config.yaml
norm: "rmsnorm"
rope_theta: 10000.0
rope_fraction: 1.0
attn_scale: 0.125
bias: "none"
init_std_qkv: 0.0561
init_std_down: 0.0803
learning_rate: 0.00837
lr_head: 0.0101
max_grad_norm: 2.0
warmup_steps: 200
schedule: "wsd"
decay_shape: "linear"
max_seq_len: 1024
train_tokens: 124200000
Each number is 128 + 24 x the weight over the matrix's rms, rounded and kept within 0 to 255. Layers, rows and columns count from 0.

# layer 2 MLP up, 512x128, rms 0.0803, rows 444-461, columns 0-127
[[100 104 110 105 139 147 100 131 148 136 126 162 100 129 140 163 164 134  94 138 153 152 106 147 121 170  88 120 100 133 156 136  71 117 142 136 109 150 139 145 132 116  93 128 147 150 119 157 129 157 100 139 135  94 147 175 108 121 118 107 137 130 135 147 116 141 127 139 157 152 128 107 124 191 120 123 170 122 128 133 129  59 133 110 161 132 113 113 118 124 104 155 128 145 139 161 114 133 151 145 129  97 171  90 116 145  95 182 157  51 119 103  97 132 138 125  95 146 124 161 152  99 130 111 109 134 134 115]
 [151 115 163 145 153 104  89 107 130  94 106 164 164 118 107 152 147 148 121 145  87 121 113 128 104 106 142 151 152 131 121 120 112 139 113 171  98 105 129 124 136 141 108 120 118 116 143 119 139 134 138 156 137 122 133 147 107 147 161 114 102 168 137 123  96 119 131 133 127 120 155 159 136 120 151 124 127 138 136 171  85  69 147 122 108 121 137 134 166 129 162 142  60 117 135 118 147  87 128 106  99 113 113 151 142 133 114 111 150  84 113 112  84 138 123 116 167 131 152 174 101 132 185 173 154 152 108 131]
 [116  89 125 105 124  93 131  82  99  98 110 131 187 131 110 132 125 145 165 148 127 103 137 125 110 115 103 159  88  92 137 100 117 137 159 119 122  74 112 121 119 153 148 134 158 148 161 131 135  94 163 191  75  81 153 131 126 150 121 108 145 126 129 157  95 145 138 154 150 141 123 110 113 129 127 112 153 112 111 139 137 127  93 148 101 122 115 136 129 122 129 120 107 139 121 107  75 171 124 148 141  72 104 139 146 110 103 115  68 123 136 110 108  93 125 142 140 183  90 120 122 136 146 126  96 128 124 124]
 [124 129  75 139 127 140 137 150 140 114 105 118 112 167 167 140  85 136 139 202 126 134 140 128 139 125 136 111 158 146 106 118 104 134 133 125 132 114 150 112 103 142 113 121 122 140 135 137 163  99 147 115 182 121 148 123 117 158  94  89 141 151 172  80 125  95 114  92 145 183 107 127 122 128  98 142 120 150 118 109 110  99 109 149 175 167 120 138 116 152 129 102 150 161 104 140  82 133 152 141 149 139 123  98 140 163 114  90 118 107 154 130 152 122 104 136 200 105 123 105 105 134  85 144 138  94 138 151]
 [150 151 123 117 124 133 103 138 127 154 110 150 150 100 152  91 134 118 143 122  86 158 130 146 136 140  86  97 100 152 122 122 118 133 118 157 144  98 106 108 141 120 149 140 113 176  91  83 105 132 132 115 109 136 113 114 108 142 136 143 127 145 109 147 141 139 132 154 126  91  96 142 100 130 156 111 163 139 100 146 116 163 104 126 143  98 110 117 155 117 178 113  92 131 114 144 166 115 156 110 114 157 107 122 149 145 110 124 104 106 140 122 128 112 134 131 143  90 141 126  63 106 105  88 124 127 142 123]
 [ 66 141 142 136 105  71 159 104  98 101 119 156 133 140 108 118 110 127 114 136 116 146 140  98 162 135 100 137 124  96 151 151 117 118 110 150 101 107 155 110 129 119 145 128 125  94  79 148 112 130 122 115  87 100  67 133 131 140 108 147 123 125 110 105  94 149 149 100 161 111 129 121 151 124  82 161 169 168 178 141 117 142 129 110 171 165 137 142 114 160 171 114 153  93 123 188 139 121 114 138 158 131 118 150 134 113 105 118  99 145 131 135 131 105 151 137 168  91 144 134 136 127 136 101 140 136  85 121]
 [130 106 119 109 117 121 114 125  88 126  94 124 164 104 171 109 168 130 141 138 139 135 141 166  89 129  97 124 105 146 160 141 122  90 138 131 133 147 135  96 161 193 156 107 114  83 152 150 178 134 144 140 167 151 153 148 123 115  93 114 117 134 137 109 168 171 145 135 141 152 121 104 131 130 138 140  96 152 127 108  99 145 115 167 119 124 120 153 133 125 164  99  94 144 120 125 173 133 122 151 120 133 114  92 110 169 131 170 141 164 193 147 124 102  95 131 141 100 138 131 135 112 156 129 125 139 146 121]
 [110 148 119  98 102 130 139 149 118 139 163  47  95 112 119 130 155 125 116 123 140 131 114 125 130 159  93 144  91 111 127 117 110 122  79 104 200 216 101 106 142 125  87 151 145 144 108 115 214 186 109 109  96  99 115 128 142 188 142 114 140 100 130 102 111 138  83 118 111  67 100 118 118 105 135 126 134 124  74 131 164 129 138  96 151 139 124 125 132 140 113 124 136 183 129 124 119 103  88 130 109 161 158 153 118 137 128 100 155 175  91 166 122 175  90 141  91  99 142 116 132 131 108 142 122 126 110 159]
 [132 131 172 133 111 127 152 144 138  99 108 126  90 111 168 144 129 144 131 115 129 135 110 142 126 126 108 130  99 126  99 167  56 125 165 158 153 131 139 125 140 168  97 149 124 121 158 143 124 105 124 122 139 152 139 123 127 121 116 134  91 107 139 108 187 135 172 139 164 114 155 120 112 123  83  84 166 132  99 172 136 123 129 122 143 141  97 137 109 116  95 124 126 122 120 113 157 112 131  89 178 112  82  94 109 182 157 134 118 151 111 153 128  99 123 165 130 132 179 109 122 138 170  85  86 132 142  94]
 [173 125 127 111 137 166 126 121 150 123 145 134 185 138 121 150 166 113 127 144  62 134 119 144 131 101 127 117 137 142 137 112 157 164 126 119  90 137 111 123 117 122 171 109 155 107 126 144 129 117 122 135 128 144 167  73  96 149 129 152 155 130 145  97 158 121 126 123 170  92 139  95 121  97  97 115 115 110 126 129  89 165 161 117 105 124  95 114 189 122 121 112 135 109 178 101 113 125 111 118 148 138 160  90 144 114  82 152 133 136 115 110 122 134 135 121 198 150 120 117  99 157  85 138 139 153 117 100]
 [ 81 141 142 133 138 105 147 148  91 131 164  96 115 129 142 139  87 153 104 133 156 161 137 150 138 105 161 136 101 141 161 114  95 126 169 151 113 119 121 141 124  94 128 144 130 140 113 143 160 119 179 150 181 130 144 134 135  75 176 144 153 135 126  85  69  96 137 131 124  97 145 103 161 108 142 142 125 113 153 155 120  94 120 125 149 148 140 163 103 110 116 110 102 122 163 112  97 117 108 110 116 112  97  98  80 149 141 106 143 128  88 128 119 153 126 147  95 124 105 105 167 174 136 138 122 151 163 122]
 [133 108 161 111 132 188 143 104 144 122 100 129 155 157 136 156 138 147 122 100 118 143  80 128 126 140 140 136 138 138 126 154  97 133 177 135 103 120 145 129 112  98 127 107 153 123 103 110  85 107 105 123 154 120 159 137 150 109 134 135 158 142  92 141 128 120 135 143 135 120 144 129 135 145 169 137 125 116 164 130 164  96 149 172 113  84 105 123  97 132 164 166 129 119  96 133 148 113 145  91 160 156 102 177 103 106 156 103 128  75 127 141  52 166  97 127 118 136 138 155 142 130 139 141 112 142 118 122]
 [102 136 107 132 138 119 133 151 136  90 103 124 108 128 137 120 105 126 135 135 120 110 132  88 142 122  87  54 116 123 131 120 109 151 127 131 101  95 150 130 137 169 139 136 104 192 132 121  76 135 137 183 122 104 133 118 104  94 170 106 142 182 118  76 140 117 157 103 135 112 141 107 105 105 135 142 126 129 102 130 113 131 123 118 136 145  75 159 109 120 110 120 131  95 130 126 158 164 154 124  84  92 132 107 125 134 130 106 107 112 172 137 125 152 134  99 105 108 138  97 111  82 103  96 133 104 156 162]
 [121 105 166 148  87 160 152 133 114 158  91 113 103 124 144 158 138 125 150 109  92  62 147 151 145 161 157 142  97 110 135 149 136 111 116 159 138 145 144 106 160  68 150 121 149 115 149  85 124 135 159  98  98 123 107 157 110 117 144 125 113 119 150 115 100  91 136 143 166 112 107 133 133 143 169 126 136 176 158 132 133  52 158 147 147 166 135 110 129 165 134 118  80 145 107 131 150 164 155 166 162 121 172 153 134 167 111 145 113 137 108  86 136 106 116 124 106 168 135 136 106 126 126 125 161 198 141 138]
 [104 109 105 188 164 110 106 163 146 163 112 119 119 157 169 127 124 112  89 110 114 156 117 100 122 122 118 123  74 112 144 140 136 129 122 140  93 145 117 114 117 104 119 116 174  91 124 140 152 129 166  91 142 101 141  82  91  88 121 136 128 126 142 146 155 124 138 116 154 161  82 140 164 131 124 114 149 149 124 146 111 150 132 131 111  81 145 118  79 119 108 119 145 150 126 148 168 116 136 134 133  79 132 142  95  90 105 124  94 145 137 137 108 106 122 138 125 166 148 126 137 113 141 171  50  94 156  94]
 [147 144  77 166  82 146 150 142  74 103 108 119 124 148 103 135  85  98 156 162 108 134 119 172  96 129 115 156 111 127 119 109 109 162 129 143 127 115 128 133 138 137 137 153 142 161 157  94 142 120 114 134  97 133 125 139 125 142  99 115 129  47 158 151 104 150 150 100 131 137  48 119 115 147 126 124 103 151 155  84 147 135 162 105  86 103 150 154 161 126 110 148 122 132 118 106 129 166 142  97 151 135 156 112 120 138 171 101  98  89 117 125 100 128 134 143 117  95 152 147 156 150  95 158 115 176 152 129]
 [127 125 135 188 142 122 120 151 106 122 127 123 146 101 153 103 132 113 180 120 115 185 109  75 136 112 132 121 148  97 122 182 162 145 189 101 160 154 153 133 135 100 102 147 138 127 132 116 139 148 132 147 149 167 129 100 119 148 166 137 151 121 131 133 157 113 120 115 155 140 105 122 110 122 166 148 124 121 135 130 123 170 128 102 139 123  80 129 155 120 160 130 155 108 153 116 129 112 122 154 112 139  89 148 108  79 160  74 113 107 147 145  98  98 137 119 130 111 154 125 133 109  81 131 139  96 118 137]
 [126 104 129 155 100 108 138 105 149 126 164 179 160 112 136 142 163 154 145 103 145 115 148 142 184 123 106 138 121 109 105  89 124 103 162 151 143 151 118 117 114 125 173 125 103 130  89 177 143 113 151 124 137 120 117 144 137 154 113 123 151 124  94 115 160 146 120 155  79 110 128 140 106  90 123 105 153 155 120 133 171 165 171 121 137 107 139 104 120 101 125 122 129 113 136 160 129 108 155 124 138 118 155 118  95 104 131 165  98 157 130  78 135 138 141 160 128 105 101 133 114 111 118 161  83 114 130 149]]
# layer 2 MLP down (transposed), 512x128, rms 0.0802, rows 444-461, columns 0-127
[[164 150 142 107 142 120 164 147 154 115 158 121 120 120 128  95 119 162 136 134  98 129 106 125 167 159 120 125 142 163  98 100 172 131  84 137 115 118 115 128  97 152 167 108 150 102 146 114 133 146 106 110 112 142  83 183 122  82 101 126 139 119 134 113 120 135 110  98 134 143 131 146 154  89 173 133 165 123 125 106 135  88 116 164 138 127  92 139 134  60 116 133 153 131 102 141  79 126 104 115  74 145 116 138 108 112  97 101 154 144 125 149 121 106 160 132 105 140 144 186 150 105 142  78 151 174 112 109]
 [161 141 107 115  90  98 139 125 151 131  85 108 119 117 143 125 118 137 147 165 137 113 124 133  82 127 126 156 123 165 128 114 122 117 105 138 137 108 100 107 107 164 110 155  94 146 107 142 121  97 159 119 131 107 134 142 132 167 197  93 147 150 105 129 149 117 146 110 140 112 119 129 106 137 149 125  87  62 112  92 128 117 152 150 151  94 169 129 173 159  97 138 109 132 154 127 154 110 140  89  73 160 152 112 136 119 127  92 103 154 174  97 136 159 137 139 180 112 121 150 135 142 143 138 115 136 142 140]
 [167 111 103 140 145 129 107  92 156 133  93 138 117 143 122 108  94  79 148 121 106 129 113 142 117 129 128 139 129 153 116 113 137 123 131 130  68  97 149 137 150 129 132 124 166  99 165 153 123 147 164 165 125 108 104 161 132 122 155  92 148 120 135 128 124 161 130  82 134 101 134 146 125 121 174 130  77 138 155 117 125 121 141 129 146 136 129  92 180 107 150 124 144 124  72 139 120 182 159 136 107 111 172  84 144 128 100 142  83 130 145  82 102 124 159 135 154 152 106 115 115 117 120 143 132  69 142 101]
 [124 113 120 114 102 156 129 168 143 110 125  78 152 168 104 143  77 139 112 122  88  75  64 145 147 149 159 132  83 135 138 143 141 136 150 161  88 112 130 138 129 148 117 127 112  92  86 128 143 111 115 131 183 133 128 147 144 161 153 135 149 119 144 125 159 149 150 132 141 176 106 162 123 133 138 106 107 120 101 135 103 104 138 142 168 159 126 131 146 136  87 167 152 145 114 117 136 179 100 162 121 165 114 116 110 122 115 102 115 119  61  96 145 149 131 104 105 150 134 126  99 150 148 149 121 129 167 106]
 [135 104 103 100 129 114 110 120  96 146 153 152  89 137 163 133 127 118 124 117 135 119 130 123  91 117 126 152  81 139 149 113 116 157 131 143 122 112 157 171 133 134 121 107 104 130 182 158 131 148  90 120 126  83 115 146 142 117 110 125  87 127 124 106 146 132 126 114 127 166 128 157 130 113 143 156 114 138 102 160 117 113  95 145 150 156 141 132 108 130 118  73 126  91 146 136 107 178 125 136 117 160 122 100 106 101 143 141 105  95 149  71 147 128 126 124 168 105 194 142 121 119 159  94 122 122 126  99]
 [123 146 132 109 123 136 150 128 200 153 150 127  97 118 128 163 142 117 102  94 129 151 128  73 148  86  75 146 119 178  98 119 128 117 115 101 169 104 142 101  70 121 117 128 121 134 135 121 141 153 107 167 124 113 168 105 127 170 140 118 132 109 123 155 134 109 109 133 131 115 113 131 104 170 118 122 118 147 117 114 101 162 110 166 162 150 139 109 132 120 116 102 152  72 105 133 165  95 145 116 100  88 141 110 121 155 167 150 114 120 121 141 127 162 132 153 102 176 167 108 135  92 146 119 140 122 183 110]
 [ 81 121 137 132 109 139 177 135 136 125 119 108  88 162 142 124 129 102 146  98 168 110 142 122 147  83 136 171 110 128 132 121  77 158 134 140 139 117 143 143  70 138 129 152 121 140 157 102 120 132 152 125 149 117 104 156 132 132 139 128 100 118 142  99 100 122 185 101 121 118 156 131 175  98 144 131 121 116 110 125 119 136 119 129 131 148 127 121 159 115  97 107 134  85 127 148 107 129 105  96 171 123 169 105  88 204 135 124 196 125 136 130  91  72 128 109 164 123 108 102 161 124  75 123 141 141 121 138]
 [165  98 110 160 127 174 113  89 102 114 102  60 160 114 145 162 108 149 118 119 177 158 161 110 152 136 157 114 148 137 178  71 105 140  86 107 129 108 114 130  92 145 168 128  77 143 138 177 123 122 156 153 107 115 131 124 123 136 121  97 121 116 131 156 131 145  94 114 126 126 102 121 128  56 176 121 180 132 100 112 143  97 108 142  98 123 129 128 173 105 141 145  87  81 114 123 146  74 132 106 156 129 190 116 159 105 150 136 129 146 107 124 104  66 145 144 154  85 123 113 118  99 125 165 102 123 108 138]
 [ 90 125 111 119 131 100 155 174  95 110 137 103 164 154 128 119 116 144 148 119  98 127  94 149 117 140 126 145 131 135 112 127 169 131 130 108 125 124 118 127 111 124 150 136  86  96 158 139 184 164 108 169 106  94 119 128 123 124 174 123 150  90  95 126  88 103 100 134 134 107 117 168 135  92 132 152 158 133 121  99 132 118 143 124  96 108  89 133 191 143 110 126  88 144 145 163 154 129 149 154 105 166 140 136 158 105 113  96 141 129 134 152 119 172 129 125 174 172 138 121 112 111 121 111 132 130 120 143]
 [139 133 131 123 111 167  96 128 114 155 129  97  92 112 169 161  95  99 146 164 117 133 109 152  97 109 146 117 110 101 113 158 102 140 133 142 140 158 121 166 143 138 119  86  99 132 109 114 123 126 162 116 149 104 129  87 106 114 132 139 124  83  92 134 116 122 131 132 133 111  99 106 137  95 148 134 103  69 133 137 151 114 133 115  72 133 134 111 121 101 130 137 178  89 162 130 148 135 144 145 163 127 118  69 110 144  91 145 132 110 141  82 152 142  88 131 102 121 118 156 156 155  98 122 121 140 138 139]
 [133 155 152 140 177 131  90 119 128 104 144 146 122 133 141 141 111  77 142  96 114 159  92 139 128 130 169 136 109 123  96 162 135 117 117  94 160 109 128 115 165 103 140 156 123 139 142 141 111 123 169 105 164 136  98 143 107 124 137 160 131 129 152 151 165 116 146 135 127 136 151 111 170 139 134 121 140 112 127  90 104 101 130  99  92 115 134 169 107 110 167 138 119 124 163 106 116  99 144 101 125 107 128  84  89 112 159 147 157 136 129 142 137 121 101 142 177 107  86 115 202 126 153 141 166 122 122 102]
 [209 132 121 135 162  79  93 104 137 101 146 111 118 122 142  99 120 111 161 140 136 161 155 153 136 159 127 133 133 142 134 122 110 163 111 164 116  89 107 114  73 102 157  93 130 128 144 136 167 107 144  93 110 130 139 125 116 144  88 131 141  71 136 104  72 143 130  95 114 146  88 132 157  80 134 146 110 143 142 127 111 158  93 111  89  90 162 165 126 140 129 104 134 107 122 124 112 102 164  90 133 125 145  87 145 122 124 151 133 168 164 110 143 148 148  99  98 144 101 110 145 101 113 121 126 129  97 130]
 [143 123 116 109 159  79 116  88 150 139 175 142 160 164 112 161 105 126 137 101 112 122 124 148  88 115 127 104 117 125 128 115 132 160 118 106 100 146 125 102 148 180 138 115 117 146 149 124 149 114 130 119 149 105 135 118 176 145 168 113 171 107 140 154 164 137 163  95 198 117 144 140  99 120 147 133 127 118 116 114  96 104  79 124 123 151 124 141 101  95 147 105  94 120 169 158 137 150 122 121 177  81  95 158  90 159  54 128 108 163 110 133 153 159  97 150 119 158 106 100 142 139 129 116 172 117 142 128]
 [122 135 132 129  70 143  90 117 128 154 105 121 153 118 136 122 126 141 102 142  83 138 100 145 103 144  90 125 103 153 113 102 161 114 123 130 131 117 114 128 157 108  97 100 185 102 156 135  90 126 117 156 125  81  91 143 143 111 165 123 137  85  78 139 149 137 124 119 162  83 149 159 101 131 133 121 197  80 126 143 125 115 164 164  91  89 127 150 103 121 142 121 155  76 143 128 128 169 160 120 154 126 104 122 149 176 156 141 161  74 113 140 109 135  77 121 189 144 151 148 122 126 137 126 147 160 149 136]
 [ 87  96 141 167 126 154  82 119 103 115 110 132 184 129 126 125 140 112 168 157 159 147  93 153 161 150 127 144 164 125 146 107  71 136 170 109  82 107 103 150 115  94 132  97 126 152 148 158 136 152  82 100  85 129 133 168 100 135 143 155  62 151  75  93 112 164 124 132 112 166 152 143 144  96 138 109 147 105 146  84 132 157 133 130 112 139 137 124 122 147 157 131 157  96 110 123 116 143 140  90 136 137 117 125 139 107 110 199 131  70 112 134 108 119 138 103 149 124 125 118 135 118 133 143 144  86  97 119]
 [104 166 113  81  92 155 131 148 141 122 130 110 132 174 134 127 117 154  96 135 163 112  94 114 123 136  82  86 178 172 124 130 100 119 125 126 134 119 151  97 175 168 126 112  98 134 174 153 146 103 142 148 140 111 131 125 151 105 107 102  84 128 130 131 131 145  99 133 141  98 133 142 122 144 133 148 153 166 132 112 183 126 154 173 129  89  84 135 117 155 157 138 143 126 117 149 127 129 151 109  99  99 150 159  91 138  98 131 149 170 139 125 100 167 138 173  73 179 115 179  91 174 102 152 122 143 124 120]
 [135 158 109 146 147 149 128 139 143 140  98 124 136 109 107 132 120  98  99  90 118 156 106 103 159 156 116 126 157 124 147 120 138 120 118 143 128 152 113 141 101 122 120 153 184 100 131 119  87 112 137 172 119 128 104 107 131 117 109 124 128 117 118 137 139 151 130  91 115 122 168 133 136 137 106 114 185 135 125  78 123 137 157 162 125 130 112 106 156 133 113 139 126 135 116 106 111 156 135 120 115 153  87 137 198 115 156 136 120  86 134 136 142  97 167  94 113 128 130 121 112 185 126 134 131 137 159 149]
 [ 75 132 116 104 163 128 134 101 134 141 105 159 147 111  74 139  79 111 112 107 160 167 123 122 113  85 141 131 133 115 116 151  82 116 130  89 135  90 161 128 110 112 170 131 115 188 138 139 150 147 138 142 112 109 162 141 148 157 145 133 125 129 122 141 136 148 134  83 115 110 112 140 110 133 108 145 125 164  86 126 130 116 141 107  94 119 116  93 164 175 106 168  97 168 162  98 113 138 137 124 112  97 155  69 187 139 157 140 139 111 124 155  91 149 139 107 113 112 108 103 174 127 144 135 114  98 153 144]]
# layer 2 MLP gate, 512x128, rms 0.0805, rows 445-462, columns 0-127
[[122 112  91 142 157 160 177 166 149 104 122 148 155 143 180 150 136 149 170 132 138 161 107 112  75 167  92 115 124 170 157 140 172 101 159 110 153 143 116 107 142 153 122 127 140 136 121 167 142 128 147 147 162 118 137 146 108 118 163 116 142 130  84 169 150 116 153 137 123 138 147 118 146 138 132 150 102 108 145 104 133 118 151 159 150 152 137 117 110 135 105 107 104 130 111 132 108 116 129 125 113 149 132 155  91 156 133 108 109 168  90 128 152 149 122 118 129 105 119  79 143 114  59 172 135 129 141 105]
 [127  93 123 135 176 124 119  96 140 132 161 150 121  80  97 125 139 103 158 152 146 161 103 121 113 141 144 143 143 130 112 148 161  74 123 120 114 153  90 136  92 120 137 122 151 145  94  97 113 156 116  80 104 134 125 169 114 144  97 159 145 145 115 103 154 196 149 109 121 123 107  83 167 116 133 142 136 133 123 146 111 101 146 103 119  99 155  98 120 155 103 142 111 139 116  90 116  89 121 140 131 106 134 128 116 150 160 153 143 147 115 193 105 129 134 104 188 143 163 108 142 160 128 112 114 113 139 114]
 [159 130 186 142  84  95 122  99  98  99 117 129 176 121 109 137 161  97 100 136 118 130 104 103 103 142 107 116 162  82 134 189 131 127 127 139 109 110 129  87 140 137 115 137 112 115 145 175 138 128 116 107 124 126 133  56 115 138 137 132 113 100 113 168 121  94 150 143  86 122 130 107 143  93 134 127  98 140 154 101 134  93 158 108 133 127  96 140 132 143 123 112 105 120 145 116 112 124 105 108 169 152  80 132 104 138 135 132 142  98 143 105 132 128 124  88  74  90 143 140 131  99 136 105 131 189 119 123]
 [148 123 136 107 127 140 126 128 118 124 127 126 107 101 134 168 114 108 133 122 167 114 141  73 126 105  88 116  99 101 143 141 112 126 109 150 118 115 125 182 144 150 130 124 145 126 145 158 153 134 130  99 121 143 117 175 134  82 134 100 128  88 120 138 149 128 124  80 156 120 155 123 146 167 125 134 158 138 126 110 107 127 163 116 134 127 156 128 129 132 120 131 132 106 160 108  89 156  88 137 168 119 110 114 117 146 160 159 116  79 163  74 165  92 129 157 137 143 134 126 114 138 140  56 150 138 151 113]
 [157 168 126 114 137 156  90 112 153 106  77 179  80 123 125 154 156 118  99 152 126 105 143 117 114 156 111  85 137 164 106 141 174 136 154  90 101 144 185 133 143 149 162 126 146 129 146 130 150 105 140 132 114  95 152  92  57 110 121 110 147 145 189 132 111 118 161 135 140 162 163 136 130  89 103 116 115 152 149 164 136 117 135 142 109 145 124 105  81 137 186 155 121 112 116 144 115 115 182 103 144 126 149 154 109 134 125 127 104 125 124 127 121 114 155  85 146 123 121 130 147 153 123 173 148 128 104 125]
 [149  87 118 156 104 135 138 146 139 117 108  84 131 126 138 151 175 135 165 112  98 146 120  99 117  96 139 124 106 138 129  66 108 149  94  93 147 164 105 121 121 109 174 177 163 119 149 171  81 106 117 139 113 180 107  74 101  82 145 148 104 123 111 109 152 155  99 121 155 111 165 114 114 149 116 165 145 124 108 119  73  74 164 127 135 130 144 141 139 129 121 154 102  88 134 139 111 130 131 104 118 143 119 152 172 132 155 141 143 121 131 132  83  88 144 132 129  97 137  94 119 138  88 120 170 129 123 106]
 [ 81 114 130  69  99  76 136 162 102 153 104 109 124 133 150 161 163 112  94 158 108 110 125 138  71 129 108 122 104  86  64 156 146 112 179 101 143  63 134  99 153 134 113 133 199  80 139 114 154 135  96 108 109  99 141 127 132 174 139 141 167  91 118 155 114 129 124 165 137  82  86  40 145 169 123  83  82 103  79 123 162 151 161 103 131 112 136 114 147  94 133  90 138 144 120 126 102 161 107 117 134 118 174 165 126 140 136 120 159 129 114 175 150 175 146 132  96 145 134 131 100 143 116  99 153 189 145 147]
 [ 83  98 149 141  76 147 104 136 153 166 127 129 115  92 118 167 101 120 112  89  99 116 151  94 121 157 121 152 141 147 119 147 113 170 112 156 132 146 151 128 169 102 104 165 173 138 116 152  94 135 130  98 119 113 169 143 110  84 114 128 142 130 156 118 148 153 157 157 177 108  94 158 115 124 152  98 128 144 113 116 135 123 109 114 159 129  84 116 134 139 131 104 125 120 139 100 145 133 137 133 126 113 127  89 127 166 109 111 112 110 102 148 134 120  84 141 128 146 204 158 167 166 163 122 141 133 151 161]
 [146 126  86 160 136  96 125 136 155 144 136 143 158 144 126 149 126 131 133 118  70 154 112 114 146 153 111 106 155 167 132 121 170 123 108 119 141 129 132 109 120 139 127 134 136 137  89 163 148  95 107 113 143 130 135 109 146  97 151 129 134  97 142 115 141  88 126 122 141 144 134 122 146 123 103  85 125  93 169 143  80  98  94 153 140 154 118 143 130 117 112 111 132 116  98 131 179 145 129 158 119 151 147 109 142 146 142 105 145 120 138 113 156 138  99 131 128 102 126 120 144  96  84 151 121 127 151 102]
 [117 101 111 139 139 130 127 136 156 173 130  77 152 152 200 142 136 148 135 154 108 126 105 172 124 123 162 111 104 144 125 123 139 110 120 131 120 172 119 111 169 118 137 142 159 105 119 130 125 117  87 124 103 166  76 130 146 144 102 184 121 135 131 146  92 116 141 125 137 142 118 125 121 129 116 132 143 128 210 105 117 123 120 155 135 161 141 100  69 156 134 155 101 132 160 152 127 127 150  85 155 151 142 128 124 154 133 151 114 107 101 132  92 191 158  79 136 142 136 128 156 127 122 136 107 155 165  94]
 [105 123 174 148 105 129 163 115 142 111 165 116 134 113 131 130 150 153 172 151 104 162 131 159  73 136  86 130 108 116 138 109 154 152 135 141 160 142 145 122 139 146 131 140 121 139 140  90 135  95 116 111 143  87 140 182 175  67 143 136 128 143 127  97 165 190 106 132 144 104 158  76 118 103 109  70 147 141 143 125 137 153 116 161 167 159 116 134 113 115 129 116 105 168 125 175 138  95  72 117 161 137 125 145 127 135 199 107 114 180 125  91 181 106 168 160 190 141 150 145 131 160 123  96 152 123 172 104]
 [141 106 130 120 144  87 123 125  90 130 155 162 123  90 135 110 137 158 132 153 171 121  93 142 123 170 104 153 166 117  70 125 112 113 128 136 110 121 143 142 135 153 102 119 172 111 138 150  81 128  58 141 113 116 176  88 120 115 177 103 126 152 135 137 159 138 117 117  99 120 105 118 125 142 111 103 141 143  91 122 106 108  65 138 162 147 130 137 126  86 152 136 131 114 134 163 163 124 164 177 117 131  86  98 110 149 125  94 156 167 118 123 144 141 104 119 147 115 194  93  88 143 121  87 124 177 113 110]
 [106 155 151 118  35 179 105 137 119 137  99 119 115 114 106 148 168 117 135 178 114  96 140 133 129 144 107 164 160 140 190 148 120 138 100  95 149 170  91 118 138  99 141 101 136 135 124 125 110 147 120 146  94 107 102 115 147 116 134  83 149 157 102 152 131 108 163 123 144 123 132 140 177 143 131 159 166 101 135 167 112 128 122 175 132 133 118 137 179 130 150 118 179 124 100 132 161 134 134 143 138 101  94 142 159 180 127 159 116 115 124 131 117 168  87 121 163 138 145 148 147 122 148  93 156 173 152 111]
 [108 184 118 153 125  83 135 112 155 184 129 106 117  84 142  90 152 151 161 108 124  77 126  70 112 113 105 132 137 138 121 149 154 135 109 125 126 135 125 118 140  95 122 134  94 107 142 123 148 142 158 129 104 132 119 116 164 112 134 112 168 174 124 116 129 103 153 123 124 160  67 144 174 141 131  94 169 137 105 114 139 136 158 149 138 150 147 156 115 134 114 104 127  87 207 188 135 117 117 135 108 132 110 131 122 122 169 127 133 160 104 164 146 130 141 168 169 168  92 100 181 144 109 141 101 114 187 119]
 [ 99 122 136 118 154 115 173 130 127 133 135 112 130 125 111 103 101 101 132 141 104 152 118 143 138 119 135 102 114 161 101 146 115 149 107 125 143 178 120  86  90 141 129 144 154 124  81 155  97  93 138 133 137 123 148 176 117 137 132 135  98  95 128 121 132 125  93 118 114 142 133 157 119 136  62 102  98 105 114 135 193 173 155 112 141 113 115 133 138 143 130 148 100  95 114 122 122 151 144 100 144 115 122 135 124 156 119 124 115  79  95 112 100  84  85 109 149 131 145 135 160  94 123 179  82 141 107  86]
 [126 108 163 122 124 118 105 116 110 128 163  74 131 120 149 154 119 147 128 190 122 137 139 117 114 114 104 119 147 139 116 129 136 131 140 152 162  80 131 108 149 152 155 127 140 110 140 145 121 111 108 102 137 113 143 123 142 148 108 170 144 141 131 122 117 106  98 155 158 121 117 178 133 149 171 176 108 138 126 116 157 114 156 163 126 139 133 134 144 138 140  99 146 131 138 106 138 146 122 151 120 129 163 126  74 123 146 145 126 116 112 133  80 156 119 119 125 103 129 134 147  93 118 149 103 145 113 122]
 [ 78 155 145 156 106 141 139 132 169 156 113 150 121  97 160  85 170 145 136  91 143 142 147 113 102 121 134 130 139  76 122 133 107 109 133 136 132  98  85 130 148 166 143 115 130  77 166 129 137 119 112 136 145 135 180 120 123 114 106 122 125 163 172 125 113  94 162 131 166 152 153 102  91 142 119 132 130 139 123 139 110 105 163 128 110 128  98 184  96  82 163 105  80 120 177 157 116 154 142 156 127 185 127 132 130 120 148 115 158 112 130 115 137 104 140 129 135 140 105  83 102 138 120 118 182 121 111 152]
 [135  89 153 117 127 101 111 104  85 211 151 127 103 116 152 112 142 173 119 149 121 135 132 131 147 160  94 147 128 160 130 157 150 105 140 139 109  98 145  88 150 150 150 124 133 143 135 158 123 121 113  50 108  98 109 113 166 134  83 181 168 155  73 140 117  70 135  86 138 102 151  96 133 150 113 134 137 141 133 133 111 134 147 157 172 192 158 163 123 117 170  94 109 156 110 120 118 140 118 166 149 122 122 184 141 153  69 134  94 142 141 151 180 110 120 120 108 131  67  79 149 112 131 126 110 109 131 139]]